Weights of a small transformer language model.
Architecture: RMSNorm before each block, biases on query, key and value, tied embeddings.
Training: a variant of SOAP for these matrices, 184M tokens, 5613 steps.
Each number is 128 + 32 x the weight over its row's rms, rounded and kept within 0 to 255. Layers, rows and columns count from 0. Numbers have three digits each. The size before them is the row's rms in percent of the matrix's.

# layer 3 MLP up, 512x128, rms 0.247, rows 154-208, columns 0-127
113:174198115116097084200092101090148162087117149149110153131134117093173110132104118145174147173149130102057099162142127141137152085135114079148145128139141099061170150163129125135093113132133105127116088116083100107139145125195136126080146095087126176086142186119174146140100083186112101152139077127142120121169149080102094196119182098137177115112185124166084115105155155092117140091207
105:137129121086165113124116208126165101135156116142100166099091119161117151137138123154150123181100093139165156148099189126177189074110093103104108095102132153169146045147096187166117125146152120128167101084100146169159155116204087110098141107169143167126194186099153146160118134099171117160088139114132178202152126119141121143127098143082112183126144114177155120090194122122083164153123
102:068141116081079137184154087130051145191110187140110089096138114129060145123147134147077139149163146097095175056109104108079152126140115076111146146134108185147160168183096134137142119122098115075188094082086109125087121159132101150159094122116122107128174164109157091157119146133115174193124131180168122105128151113130088097182168163155089140136111093137149061148096161131118127106160
091:111130232165125127102103155027115143109175157125136172160101158148187111121086121125079175114138108169122100182168102118111127115086122156125158097152072154119099105105156134148171148096118104135157155235124129136085154093090145143109109122142163120090135100099152110161111110163132144154189112132057098101084130160141139158112153105209180110149178148102137137186130120131120122126118
095:145143142164090093106100090165131140135105081142180087085137126163117118138144116147093087142094076108128078158115210140160076134114088094120139159074109104133129166141088157158094184178131099138170109124135127103147100132155103122101111144094148123079093162094175118163084073171171112054140085085155102112142129114055176141098140172137050132069163093122095143150133162140153088171130
093:128184098147139100121158191123098085120187121116085090165135070079120180128083107140198114122113130081174140146119139116119155151115127161103052171123134136157158144089109115227180115122120190157161087091092118131125127122018129129111130175146101128152127110151107076132143180158140096129130157156094157122145106124047081145115068118103152140137094139117129149149157098125122154130092
106:102210142124128147164109122200108168168143145088155087130129119118111164171145160126165087092175091183123135136126126150131075220102061090143185094113137106097145133132126140145138116156128148162103090153105102149141137167161143136148149144130183118128137163139093140159117152176062129135091115089074090172125167079092145123085118174145108051112128169148154124147163184099100125091060
093:078113158101140109102102122144161169109205148143110166100211194103114094072096145134107161146156185155139124139097041126110159123198141180127157125142155159146086117126145152071128107169096169059181117073135122153128170146127113117092120081144124137139094156194084107130137162155136083148133069135081129147128136143117081105142099106135129148109126118129050179162166165132144133112134
096:098134125135132087197159148153151112109127144189068073099095074118052154098146131155134162146155154153122101093121221137083149172122150139115123122101133139042150128122086099127172189080121130129060144182112126103123118131107154141099150099132177151054122145130137123117155063098111115140128138165103104155106152132127102193083175068081103147162088105132110114122086159105126110115092
110:110116124183103085164158143122103124079138135135170141142108125118117141156149145070141145095059129135192088096183143162112154117141189127143142111120184114161093118087112113067143146161146138135141099126061087165125139128166100116132124137123122111151107174117108130149107070166097108121140191124167162161158116161152084147111000152049108180123109154107102128178104088137169128127106
091:128152083119106102147139144152157169117123141103096167112143120149098142069081133139123078104090140117087103082097089177073114145147167186143159121161116114111139121153111166135135120083114147102174143127162135073172175061128108128115109108150110143092059099147092061119157139104150113115079134047086178152165086094147152152081134213113120175147102137116153163123150066070101145169085
114:141162129198132156106155176143105115098126149130109117101137066125069096165146156129117082047092117110105122158129094117186139167100136131137063076164148168131148162141165122164138076122185134131171115126057135151082140132151113130109100118191134086133122155118096146148089097165136110102164123066101151119080167142180090158148081107160130121093120165078071118110122121128103135234122
096:146090102083102154184114105108134082139162102115065167149104090108095105085135170155111142063115096119119137168139056186108123107107060102134162099148115146145161163146191134164142108145174135122106178086152088147157103137070182127135130069070127137153154140156185108157131124129119166078159090107143155097076091199120117108181070127092101127101089127107119120099099103149135131167181
099:158170186100169064097163187150135126126199130160163099122136160092165116121144170073077109162121069075125150075048142183101094128149115096163107141190156078142130168088068143131089125129143140098100146108119137147184141135092121091121075096172152151070128113150137114142102168083122126114121139136134084120113105136072138102071123096100092094116112160116078169175128120116149159153154
110:149146128112098087139110090126160140104108183136100138142107113198086122147138069108201161102146137131148140105145109097123077137115129058174163135138167102167114219110188104148112124134189120123180089156152155120103066144152104110154105084135148151152159141159151156118126087104118111138099144193137096101117102097103147109077157088168120095157128069133050107105199167096104170101168
098:147137179109140132116143095117155124100084191081180147067183131086163122117179060128143147172091130089149071096136117159092120119118153167113152097138140148104087141133144166065153136157139168110140135090166167131118090143174112079111084046136105144136092118130098119145124106136100136141097154102137193182176148052160100117109101145086117094136133117137063195109155144138189123183134
098:106171189107149115068125096142134087109063175112095125123079158113086132085181113190145126183157173057114103158115116123105077094134175128107141131145179163153117150139090144076053119118142112134174131053126084136148083142150094171187127108110096088139129083152139139168107041138096127104145145109147160086127144187078141128128142146116128114159108119165144117156142167096142121185125
107:047142149164092145140132125072113156102089144140092122176123143107139129124094126171147072139139105114151157111140097047046171142143164136112159136144152083129102123111117230090174125089147110124124094137160077135120108086149098127082188169120088161096151185090179088149116173189103086130119091107168125137113093143111094168154121101144092161155194133124157091121146133157149157105104
106:115146145164101111125118142085165122097084138154039205111135134173169086116132176130198195138115091121165201119173136092136074115178124102075147037192123119129114131195104140128139147106200110143134101149143138174109167162092162139136176126131129155106126149114124159129086182163148120167165165147080134128105122135105153127142127095095098160092147110130127165129141104084133077147112
087:113098102152093065101161082154200099132062172133107159083094162164122113090154120157109132146105162077136102171072099077155195113117188130078184130108151155140097092102111136129140097070096141105184106108146134143128132116115144148204102159191101130056110127118050159133075116108068161159109153120118153118148133118098107154114145152100163086130098147140136125165112147126149161079137
100:120119157137104089157114151141130105046155174160111122145106101091136179155126132122118103109172098064115092135139193075088139099154144112168097145127135165175160142117143089094095128148095186143132083138157189090149163128087086139185120112164114172162170173158110140127080089020122137120131148147101076159163126126163139167102148121167049129174147149086077130132131138106136156088144
096:166112183076098129125132095143167180145113123171131149109151132184109135173127138137139128186157157172130134114143133209167074149160135110181165098149126147126175156128173117115148133099145105088099112162098208132128150131088116075082054080124113157088114068163167087136108129080139109134171122074081140108134135136133112102130068151102105147108118103138093161166077113074201151163168
095:114107099179142110085139112092134152070115104148156165111164127109115099157128123152176174096171101115165087120205095157142096094035096123120126059142174146112144120070114159105162131090146093101077160127067097130163128053178159125156111167101176101171087123065140132158171142164111075166112128104089117158114129149091119123143178150056099114164136143108123152120111156144132142148156
098:090130123123060106178106113158125050161129119165149160074114121096132113111104158126123150049120112175102118123092036131082131108103128140115083106130116095041152124153109108103194150134103156098111096120092154128095120136171094139112118140121152131074132139149013098093113088150116120109105098135106120107141101140173067108133177111154074146132144076118119150166152159131183075111144
102:153129056091077111129161122130116114144133101176144128167142071162140125116141113122176107122167142138121095089096112112118114070118141170184109132107154184125130145181157131116107158075176106121129075119100139114175105132123077108090083161143165153150166208180192135164059133177137211151145173137143141105118081124101162167153145134121151119162114171133144087128131051071108092095143
103:118104136106221087133134186132132034088145116159146109166148149075146163149118121083056147097090128129086128109139139152148136130147127122147185180163150112202115083122092118132166062070166161117092106086130122136117153166130086160102188104139135194139135151132107082104088043102111163145091132170126118105096131117184174098134108120127130127110171162134091094112102144140134147157123
087:163160158132174086140142134083116180183087121170101128198088146176126150170076132117090121166152085100076104140118177101141138123160148146142141121130098110112124134176117139138168108104186128158094124104115152076068132125154129123105102154155131171135127112124083095063148040143162186170085063084142158107088072105120139135097121123153170173156154147202167136082114149090117159116120
093:160165158081115079103097112177165156108118159114148171106175084169181158113114120196167130160085119201157105127194155093109106150108136184154091108154111149184122120119129134150131103095057119184092111117173146134092091152206153145095091153152137161177185152104135096154129145147124124156075106119166095140119110147090097144153126100071101130094171160131179127153083115086153136092121
103:136165156146158110098096106115094161153151106098148187141112141130115096071126205071110176150143109154132129179092120116217122153125130091166115091071141133214080071190055111137130123121149113145108093143126113170096044149060098119087181113145124126090139126105081131084105116105164151084168099087127094150116109138093100173165147127123089161144085123102117133133102133109142124126142
093:073148120114152133094185153180143067119131093139122081124095113112125143119129129194155109107089103116145110017153106116147132124160117155149136123140086115118119074146109142161067134138165115136070102110105155109098085173125115100072113100103122162177093146170113115143073129095203129095165156072118098086126117102115092155147159162160095129148105209115187149110139208173142142122105
104:108110053148153127165124140210105133159149067090171146187092104142091058159143138121095119187148152134172175106077058114103153129145133159132076163120133133118135089146151091153097119153124134097126149166171117174156114132118108186158090135158094149132162107171156103181149115105145091111132087081084090162123151168147136123144064115121114205152141131085082123073120130151176092118095
090:109161107128116092094152125105120109167145125116087159121094106150061136098134142034054169103125115012133184149142116106113137149090103155131138076129136131106145119133118096164117061133153099106146124086133073131128084071114119126149089122167143122052133088120098113143161136152162117120083114083089158143108132172124164144088157122165122094087151148124125055136085139110192154123062
101:053082168115131101133055175130124184184085171145158173117169098140127090142209135135173124162134038109119124109103118115074150129077142156054148148144136154155110129122175196130139130109105145132155115088106111148112165157153176110125169144092189130120174089154137107167108084117068126151153112034133142092113116133133170125122147134095123100147115115111150158091077125129126122118157
097:114103092102141147124114132109082106137114098133114165136183148191109159084161094105158123085130126179126123125132195142172111106094121106125116112181167120155097182106055140046102127052152162144123165155143158110100111079083136139134131145169070142141151147094077165151120139173167189095149120196138099109199175142122126162135143122122184172139126087136131116096138097063152129191135
093:127122098100122094115178090135129081107168112126078130161128101125080100160121119152095157166134143125182100111084133116089205153154081108121167129190145117123142165138105153129107185111151087061148100093109132192134063125145191111122130097112192074159062154137162147153097118152092111120112164100101169089125109085189129169132079148124144158125096065133061161133159091128129155167163
092:126184081172131135157129111127121127135156162147169116149162146042178131132101106088117119105053109163134097115115123203159103155111098195087143126165141142122075158120066116118172106096106169170136159095103138093169114120174124118076142157138127165111127100119115126133115145138154100117065128086087112124110160093158155162054155147111074166091120071166204139084124111083090093097157
095:085159098142127102157186123145134155110034106192153157088072129080138153177108117163166089116102172102126093106147127179127074139175104156104090122117129181117110154090114118142134105171153091115105160177114097161096119150103145098060156112132126134088086091178140100169148140155145146143127160060134096101162126158147157090143160158093141100159111154166127196096122159097043088145119
103:157125107122192139162142114122162122115166154138115157154081088151096129172103066100075093069132107117122150137156145137181143136158095110150121164149123119127208129085085156116154145156146144111131163116069171079123123116179130148121162171142125091119139085173174085104123118148110119192127143212147059092111134149157168116123105214140098129068152085063082095133179101136153121113142
105:143102144144059111099138178130116127133137127072102129114135195081152086119178108111111148151147118103165118126162106128132185096148119101146097142089107131185129137116160138136114159197149152113172165140112148127144181077126085191047216117097126137106138090100113064128070197149100124130182153046089113101153137070107136132123148173111126121089083127155176143118149161093150113147120
104:159129135111117132107080037139118148127157100161097150113139196124135153124094086161147030107122105145146128151087153145158145146085178070157143118089142118149161128103136070121125154091149150097149160116121109099090160072129211163169137123156165054098118166111167108134117115189158145107152148191166161131115142118179144158127150161105177167117159131100094188125155146079103151152088
094:119041144092180110121118152114161155115160153145109119111138132167110149150176101191091169151173128094128169132149131116158147141195138107070183142117090098106129143147139145130175111075122107143128180107107141090138104105087163146080152144145085117163136170183089106129065145142124065165102155165115112115187110125147083161078156129181118129198062159112110166163106162124136111198164
097:098141151130140106093142139107137123185112107056152071129159117156119135132154087160166086105105093098090135096081135170137194132158168100092120058185115158189069147158118139144129098139140101097139115096118103090104079127149093125173157132154122158177079109063156108147106116126135127168148107130161070164135124100121178105128165069083124136113123072100109115172158115134147056034125
111:137128134166088146179155143135122126155163130129101133146087087089195114155086141105173125128114090112109089045125097127113143125163121202074105117171057166133120134139091158195117187143137107129125149115145090126126107156135105110149139173048078122101207080099078093116160138131109089156121115147113177125091135170154132145079169133062163115099139064116174117115160112096134117173156
096:095081149117159103097098110174143193106131112186126140129074153179074143144052168160176151100151097166153198146131110150098131188146164101121143159112182116160121090161120105168119147166139206084148165105111150110125099146168135177173118118087103118117092160128097138190122140153153161082095077075150134148115146122121152164168102075133115153160145065175136115140143134106164176129158
090:137136109120175108141071127154158156171125163141174129158125190136132145128167162103139164147115111091087137072082061141074087134160125198133144128088094087107104125116172175127149148193153115101153120130167160106059145085112169130148111150125087136171129173122158089132135165101134122111139059111140016049168138107099128115149139155135144129145109104147196129094078151111091143127109
113:137118102110145101216127168099061089089206163097093139114113099137116137142104113183051116060149113082083124118139109143165183106117117130115137224154130114117141149151075140118146159102113144163086170069131091142183111130124104110104118145122164085111165147124164161142124165189141149150156071113135141135082102101135119164152079148115139072114181183135143153149143109098144181143144
086:150099132151165141044102106145120114099199139099136138109168154096080084170081083130111128133075124112101168171155094182099151142143156078141161133095097132124088202132154192124086158116109155155106111164146182140128119165142130087119125076143115132146142107148103119084105109112112115114114108166147144173083164128139091143090028119146169108102172113042134108148126156107195120104086
099:188140130128142059066095113120128125110090072103162182151164192095095089099122139148160113145096139157201110149127078157132139099110166077137127079077132127074112105157143092145127131136145187093171153167158177092120130208146148169122093168142120087099140063126154123174143148098076160082103118094141119116078129076129103129093082113127118176147112166144097073108155138141117082143120
099:138137140134152128123101114098177107147137175152099128151129185081158077114071120195133078112177151133135072109176060117096142155164130100106154158108191133048118178095139183100132167117198153128078134121088149122114163168175073114137104100144114132068118087140119164125151078152134156140182097113075095096094155148108119129108130153073129046086172137115159123135130127114159117129107
099:151158120102117154120126156139061172151127101127157178144092135115091130096094154145131104089173156126110112117109136126160184127137077161072093120088179107129173090171072114096193099128115105151150163160143099054102100087111099111073150159130117167010105110125084154198092149094138100158098082082133138100156145112095179121129183137137113130142068139126118163136093167130111122092134
090:102098052160162153152114134171160153116119090154119147112122165092147105160161127127160099135099125112116078103144182136120152155083161073156184121163122148085145109085125120121192100112092107135134107139078155239084110114119105089139138082086132139085123120066145112104112115120126065162062165149138111116154111035128137108128089142069132115169125065131128094089154144129165164085103
093:094150110130087180098117138110063134113148091141139079139139068200125145142200113180152134172130121168135120056132164117177132090113125216121115115140054093151108070167124155125179139135101135175066167185148055127143117097134156118126096103136108132128106077140082117188084169100110135122168118173069098146157118129107117080111138117130145096160122120131113107142142147189155144114141
119:129112203065156116127154118157087170110198090118176146182137165072131087154164183100133096128162162136154120101113089141124144127146124190075130039175146123113170086136095100127089161090134114105125140142142107099121157120128082139080122116072174134109131184158114117182114091130112170167143141085119139120045122113176132131097119086125098101067110107159152128099124164196142121115107
098:091156100173129143171063188100140157128162148078139143096129140087155107108099096112125076086139135098124176104091139118111117150129166084135086176110173137125064132159139147118106141095105133122150236166234110059064155133139150123094120092136108177087106110107150132101141105132167136123095102146153139132175174165098132130066153147135158118092096104138183091151131168097129159140121
100:120168194145145135082156122136136124099095114083096139073109113177173181133169098122115129094194106114075146121098136081129127174197092124183092195120130117130135105133161145093135168091163082127090136108124112141123086117135133163116122113155051151187160173172143109125126123158151191153173158096143089141156104084122072175125132129131183173164150119159099079126119121139149074181073
# layer 3 MLP down (transposed), 512x128, rms 0.242, rows 154-207, columns 0-127
117:226192111134141134079173147201066101142060124139140122158141134166106121113150146132133141131126170183136129164132099097171137134051175170173095070150173135117143088132116143135066119136089142085170106080156117110146133125130149082106140116149132192116179128211124182120097137129115108175125139129159129119084128167099141145137122104101140125088156147164083090064160170118142161116117
104:148136188102134175075159057136117130129120100135131076076122172100127177123146121192106147160139158152150149132107131074162095155164185107166093112077130156155121129160061095137119142133099122098142160124139132217155141134109072095151168145107141133119129132113122193134104061172166105116105194093154095146099135176162215117168112141153111081109091137124145129165186171135139121154157
099:156118093128144097110130142168135142135129101134119219166143108141159103140134160148151134127043185133079144151133127153157144177125107167124133146151047141180120123137088098142096089123124097137078136219115102132155100181154163095056117160163145196140141122126120134113083098099135136135122064179114131133113153162130149117108130110098168152118143070179141150170108088134127212146052
093:108113105098041191100136165174134159174107140153124086143120088147140082053121151145110125106153109131138158131112164117116153151128135086092138117074140165097167161052119087108109197161082165107158136110144116181152170138135094106160119158156192147099108180107081124102161085127145147124118108174150108129187172123129159136148140161136068190096081141210121114100122114147154088107151
104:166101111128092193086084176062183107113100150106127150075173138184126154169094086121111088132126072163077149138143164086142150133120147116095156132144126100099162129194109108115079149128116140107146152114165090140160122144122166098097095143155143171138103118162126122126159134085109123177173191063104175130081103120173140101121157142145130063083136051141203150141118082189132139121117
102:169105125138118151117097164119099105122132085079098109075148080178090135178136113129109091169116165124145132185132052151135159131098105121142119146180159147136092141201109143126140131124130155116119109135145084109081104125143131092139105150075101094165094202142106195162178064154079140092110084095144102158113152122180137118128118196152175174090151086190124124128130077066124085177109
112:088094149116101133120187120197085130143127119128144098142130127106072120182160111095130150104151165111139131120137086112137143181105126132096141084145132148145130106135190205168090097147123199104107136118161165097108139129046160055089208176144132162142117121145050087116108135167136097200106114202121116130149135145095148163098164088179122131114181168156177136150099142102143131124120
097:124173126166151133125092170147082069137123106143148113077143067173134125133081085184161136124108118139146124110131193125110098169106090093067126073077143118170158101152111117125201147146123139126119157153163160145077146085162151099214101104126093131094130118136116183147143100139171088141110141076100151105110119132134198135085158133083160153149124122159159127094073133120028115092171
102:179027131204140138164144127138125098112181131117099126172163105104184090112127134060130168097169098086105130126148134100121113127101130152149187123103087110126125121095147074193107149194136125080129100082090133155134126094139095142124169137132077127195100149077160139150151089106104125153070107066161148109087112182115102164145092167175188148102100154116134139115113087131168131111151
108:120151208039144144115124113126076145149108160117179139185163123176139145178097115123153140123126099156140166151147124129129111149175113157153197133130148118083140164074112124121079105115108150164130163136113100129100123148093174082088145066128136199117155122144074176139099140081149141119152138159114076182092181180115175074146191123160171118124109152126175189103115084116118082156116
082:106102075155131160108116108132040159229124117123128067134201132104113117118180155124116131098178096146165135081151157106125128152088074121092157135115192127196128107060144103102128082179154082156103113134063086166119135168098142134108159131138162148146176146132128124143054144130108118122100141181185068153122117149158118105173141146119150054109136120115128156105148151146090130123123
111:176136163133112161131042055138101114111073124114164166140090089116134145094142126142176092101195131170169136111155149080117149122077110190132118114162092143158094156082160129118103093119077188128106155071130076144172077116101129146131119125138129094120142161127134139115145141102138105151184139124126100127147150108136154132133186131080120101141209216164110160193113151109124148183187
117:157080139125126115148157115146106144128114121163077131099123118103144075079144092146126115145131115115132163162176108165141099160160138097089182150078202199125165122201175116159152127139119107104068151117136128155176191139141168149145154118126164072097077125094153156071131108174181123175149078121145143190136097119133131153071097141131136109155126154128154096123078040160091120172071
108:122140126148129099162135120151157113136114119103127171119139044124137123119167102162082172104097161110084124151117089114100132124096096064115151138098145106016085220124125128175098199159171157158143033124089094106163140150088095116147202165097098161171167126091124173101140157137116147054138109138116131077181120115129104122106128126161117125146116115150134123109081114112127171126104
109:124124150176071096100094094112081083105141130102100132132130102133128166154081190163148134134139082170115142105143139108035198115183144183161132153169191115141130121135166077158115129115149119119135090118107113103080158157098140089089133106139125165099110149143139099108182143072168157103076105060092168149083078114093159142143139176134182148087107117115134177103051115152105119097149
089:119141098129173067191156110171126078187174100108103124147104100131078184171091144085178131049161123094136153162119174095126168116115106119159139125145168074106103128158129050173095132072121111155105093080130095153120108104106159147155148138142104089133170082162153160104089177112114080150147133171132099099084098203084157150126108099125156142146158111140157123100111094085101178133141
082:093113152142120100147151090098166136148126148168194090124161111148168078144071135089180109078113112146160202080162117158131145125107076145197089123097096130138122118089122141150171084147115084134141129111160130173140165142122202063103161164109148132149125143086074133090153153129138149094150148144126170189119173156145150117194102122081159136109124079068078120106118041134114128096111
107:138145154078157148154091129210159110129097107112126113113111130111121110146177160136064138147152090106110107117230129100117172177206122136138150172119108085135128182095124164135121157135108119134131119159184084176107042087103138149100090145152065119138136121087135108145166123105071124092144150178117168069123152135098111097106068087147106121134131133152151143087141116156120196062167
103:208078139095205133085148108148071157142167158180111101145116138145160100171136109144124072152109155123124119130172072171162125078135133126158147144054118164124080142081183074139088145150119120159122136121077136140161101134117119154061130168159137110112109096150106153180081127136112074090083136138130070135132111106145109150149089145159065123123188099111115101064166123172103077110099
081:129140093120153135124117175093038146121118085198131129129182114147147152135105114083158165107119098077109097084152171131110119132098143148151126152124123108155159126166141172125126113193161134132201107180094139109131187136122161128166093131079149091121195150086147057135118136177157161159132068115139129100134146069157132112162162072138127181160094083122135139060095142154045117101103
099:110158104113081102146102093093132114081092147097142129122160154117043124089135116127070148130146119130078119099102176084109073088102163155146158185085162147122117140142097171130112137121159139142104126216155176219160192106083109184136067177084108106129088157096118104160112176139122129081125169115111118165144115101096143085194101119130135157148119130127076144118124153066135091121150
088:189167098134098033144087163152089087125181155149153090166124110121133142138154148132093085109137072137148120139150130151123155097158136109113084150093147150145132164092169144112132090125162133163164064133145157155116154139051174150176129170089159161185140173038174135074092059182096156147115122145087091127144102124157133132112121114122185125101122114125119115072106115139126197109122
096:097111098130161166092100138133180139143192105127164104086096148110141163116114121168144067146080159106169080103168150121097122177107156131119129140115135146102142137115116116108154151125122183128118137151152208120086124130101105106135118188049150171163134143111114146123233066096077090121142105088103146108113145100145182148140120136233139190103145119074144077104115121098164138138168
089:136111176155172112129183142123132098195076145139125124156103074143088162138077111118229173160151122145132101120107176175168127108137104118133111149110100105167161119116118137170119109071167154104120124129099117094197113041131204100165186108127160131175140076128201123175105114095130147157186113140095153142152137121124149150099100105076134093107159157134159130132144097129106176148074
102:133119122075156153109163137126101177150075113107090085164131144111137131067151098087130116133086153153142155150162185072147152130120109106124075145134112113131126147074109082107119118106132120134151081189161142169098062106134160091204121094131106075190099087157067147138124206151094153102141178119123063128094158111092110106172106106121093193096174109130141147136135180164109160116067
094:127128123117124117066118131156166106135079146138118124211135138126133120142107108161137143126157174194135121091167088149098113123114062173150083168094090115114169108092139081056121109192103132160106069081147092103098118111114133148159088113186098114139060152063123183105167118109135116105129172051139129223186128142154111156136151149090143120147117095092160129131105079131129111163151
091:091080130155130137099081154076149119124129135079157146138131101085140087104152116081098169063151138179110105152126108151145168127163116156127194131045175117133119134140183097090137167147153082155163139124136146116129129106103086137166102121089174086164120127206133125185107175168111161127161179154104103152106088089098089141190165099141106175149105146168053164111125081157137129076098
095:167128095124145164127106092143117143140131112122087108099098179115070121149165142125132130114152118071128119120083165155074095156123111092100061129135105080120086129103159114148151055097120100142163137176129197158106175144148111082134103157154121092082123103140114127196091097203065079154114123115140141127140129102184134092051163137172136190126212087134139139139146143179179159151151
107:146098165135143096122183169158121139154072128111144098112091205111122128137093123142085096063083141084146077137165069135104168069135125121127118129112109107093152075157097122094124121115127165158137133109170127121104084103071106086147105107130207135138130143151084086107158100132142104132135095039223163120107127076120162104121162186111119111099153052114145086135080086159112133113119
094:171074107136080131101108105118146179109134158105123214132111131083130115163109162064106094136158139152124173163110128135101166082075140129142119142100165140121106133113118055110163121114122147079152129117139101144161177112119167079162150139160142121155082057125121171101211119133151102135067107150144146153145159148099180091106092141140161168116146056172061138183100081090112091125182
112:125091145065070090131178135122180101156122122100134147140112127115157087152177101077144126140146150148185102177064120165099153157165126132219108122115170135097137125111149124100152128197104118156113167150099100196172145142070044152099147110106180057146104091133096139108163132176167157137149086147180121099105096156141155107096091147149178151120143125130163140118111121185077112128148
090:148069067122188098167111153147080150151127118166106058155172149089205090128090113114128153134138139111131098082076126149125160128103158115104092130087076091097129164103088121126127146189113170095123124120086163148122193134162154138136169109136067110138167155102161119121041106143174130140136142159160111136152066113178168166168139078101117141160119138126155183051092103139127136149148
102:146148146185130167089154179170151103103145131133137164151123139142204175117116176156145117109127142095089143120138126139137148137156144093188168128149161091092102172103096102103110146124152107106100075097128095117211121131126114115092086158105122144134137121078052148100165126204147138091130130171113114139144132113111126074216093111095092167193086144134048126176147135106181187145156
096:102145091099138122067186158148113139136130161167178108144119136143074089068137155135089126112120128125119181104126051161141055166109146104175180122080141144107166118122098106132115107155093103156107144125095144065109154147124159122189157100115190155161115079177095075112103138142173056179101103069155106091130153115176075169079094138167114106138109130112131162095089118144094163157121
099:149052157108093145106136092135117108075165126141113061180085169121135114154146149129133099091155108109173174140085109111127178088098151124118131102127128127152109095038138149160072172122159184125125149103131175154155103153121072120137079147131186164104127224109117103084085150143109101142091144147101112115089181086089083093152143156164113156160178161136127161129108084188114157133157
088:134035172145189070063106150146103110127133124103125106148082061177066103157147167129152153155162154066117124137090178101103155081154150140123200111104106159126105087172154088184120161188163076093141049110109155142098123140081115102146145104135145165174147134137064114156143117138089094119152140128116107130141122083124087156152110145139163164163108157115081109152104160100119136111134
094:174053149112114207119123073146096149133129069090123077145148148141169132098069128125164174103169132140184132133154144179093144078120101173132165114153109073164145075132135104103137074073055132154112131091163148113107173176076151160180108110182108143106146144131148093142163114072110156145080123159169159161136132163144161161114095113119151189131144088093132117152131101173094138155136
105:071189117122090084082112149094105108136050132126126120119105107162144124142146111055156167107093101130174127135177183117120123195136144158118129083153163121134144142087131154127133154042102109107063110075159145140131153127107140132213080132137122055122133153147078172095139144095142127092086153086095154138125125119079183118099177076135163143136157143155148124103093156170119152094064
103:130080141147136187118116088099132111147125145118082089158169137111135230116170092141089127157134094197138109129107164144150139194119123112133135106147060139113083109175136077175121121086125117122092109186096075188164135122171076119102124104115172116123102178101105165114049091167138092147072165130150133163089169191169126120166100156190130130122129101131122150103138134131101137179098
101:074145075146121111163116172128184165074070108125151177139167105166129138214089131106211103159173136129108103092156088112119146099132141146140145112130131094122083158153119176094104111108151117127118093140126124118141161156128102152129136081162136137099091127146083150113176162153145120220130134120114110123133140143112103058129104145207175114194121139102092135196075104180110121143198
098:168153125173152199152154096106130128167204110120091139129131137129141112057170139158107121125089061142159113084126170150121097171119150152171106111139171088140141124077101156099137138084130121087179080165135144180133063073168112143140138163147173143115113078071171059159164077169101132127133157162116162092140110106151086110185109131160071076098113148131120123111148139137151075087151
100:141162121039116160091118122060176120153117156089129073167137093087112140103091072137153124141103131116046150093071102129125159057135210095144173068158071120102126170138168093122163126132145116122152124076081098156109099127158125096140125136149157137165075152109107179137148146077133159123136099119154098178167139108134208155087120166158119108094154105114131127164131085151143098116121
106:149175176152110040106119143110115081131121077140118120152153125141084112127126124081143146088117151112141145213081104113088207140143160142151065096131195144133156131137204137091136113091074150168119103134174105193160118157186107101106153069095114178115161120124140156157134109141105174141200147111109132105095113159156153188119127130129104160117092134120099103165073171148154093110156
106:141092112145140120105095079110175105092120144121147111100046120170114105105132106164140122115160125111163146107100105138124080153170140129153141159101146150088109099181177168146105173152123131164064131097127131147185149144150128129158087146128148093097051142086126174179120135085091151123069109045184118174139146144121112164151081093178089154219137125151103143093129053130114117101077
084:107179162120095090170148158108101099101171144115072127119082130091078075152080145126104124124137141083119135164122086095136174181093135106071135098072158157104130114118114178123097095122054172105120144145103118134069160129130138178108141120115139111120172100152156149192148100126111131162131204140169139163141137143210166180073124156122110167106126117145068126085146129139188128060178
117:105139152098123158139117129133161140124125134158152122138113125185086157189119147119124163106159154150157078127111122172124107093176115127112096138084049106112095119127160124129123079160093121158105078110148172098192092075107123157199079167100142112144205173099107145148138167117246119084095116140124119104126148154109147082122120164110070122167163136108168132159172175201136131171130
088:213101141164130117148184199166081179154147113100132105145120139136161117139117153127125171174133090197160088131126131110141114155125098179195122106129149064111094145134111025110115179119136136099139144142136113154165124157154132153153096129114150106115116100097156191229138168098134112169165110085164087150105114180097106125172075156115113156082114140116097179158129104139120130149160
102:156124160129162155150129150143149179174173156117155138155081054063133198096066121100094164125089099126097160126070130125145170166138089057097090127129146065104128168144112080074097127134131143159114130168139112145188116155140081133107211110050113171170134139145103180109115118157142140178109081113099134145181153095166124111141083115124138104120152150104118091117133116106108167099173
082:153159124149121134143126161150103113161089092112154094138132104208106161150181172103146171148107103076151149182175174117160190143175061103146059113093139094175135115136128142142142143184149142145171112125170150127120089066133182112187105143178093126207121168082129102098135160144122104148096138137064095144131116104151126070131133096153107172128105131083092157141108168125097197116107
097:105125109117076164143190079171083166140088136095142105172155122125156085136102146117142122132124110125106102151138163138102112145181144175144104158129171180111107113135118111167142137162138104130107173094069073096176147131146178088089108108186122092222096138080098164127108085138129172125185177184125139169131087127124188146133119173107159073115150093150124089137172164127049134127176
090:119157113063088127109114119130059084127128095139122126111175138169035124120169171181108134169144131127121125156157106093096103114129175145086141171113069087125148094148116124085058172156191118150128131159121074121118112159141118120087147076135120110184116074161062088114166184116054122077178129134121152135106130092085135132155099095172155113057106140151137118102151113140168165120129
088:172178129138153113132117110078107117123160175103083177131152133195162061141110122121103128140099148139128105108175163166137159091113115126172147072149190111088152157152191134103083136125155097067129103156119166082130155103178187146122143152185191107126130127122196146076115097164122129130066077111119154107206123125115129196123099100141097149101182147134137149089141111087073103146113
110:164163130130089113116123078144118115117101100093110174103145108136092079108118105159103166175082169116057166095080107147091105169168116083168121078126110121160114149138093121159173114149103176122131109141098098165160179139134132166167133200127088148139158157062129072104092138183156169111158139108129109134148170199188176131164119140096144117145086147194120099145123192169140103185148
108:142114182115114085123138133144073052129138125132096108169108108120145097179111195124154146153086138112148087115149107166105137170143112111085116122102131123220140169178131103166185095121107180146120185183120158111144125092149106121161154151116099114132175127058146173154127174063116107146130150135159151119071078138141123108115059138112091073147148137186170157171104141105200157104103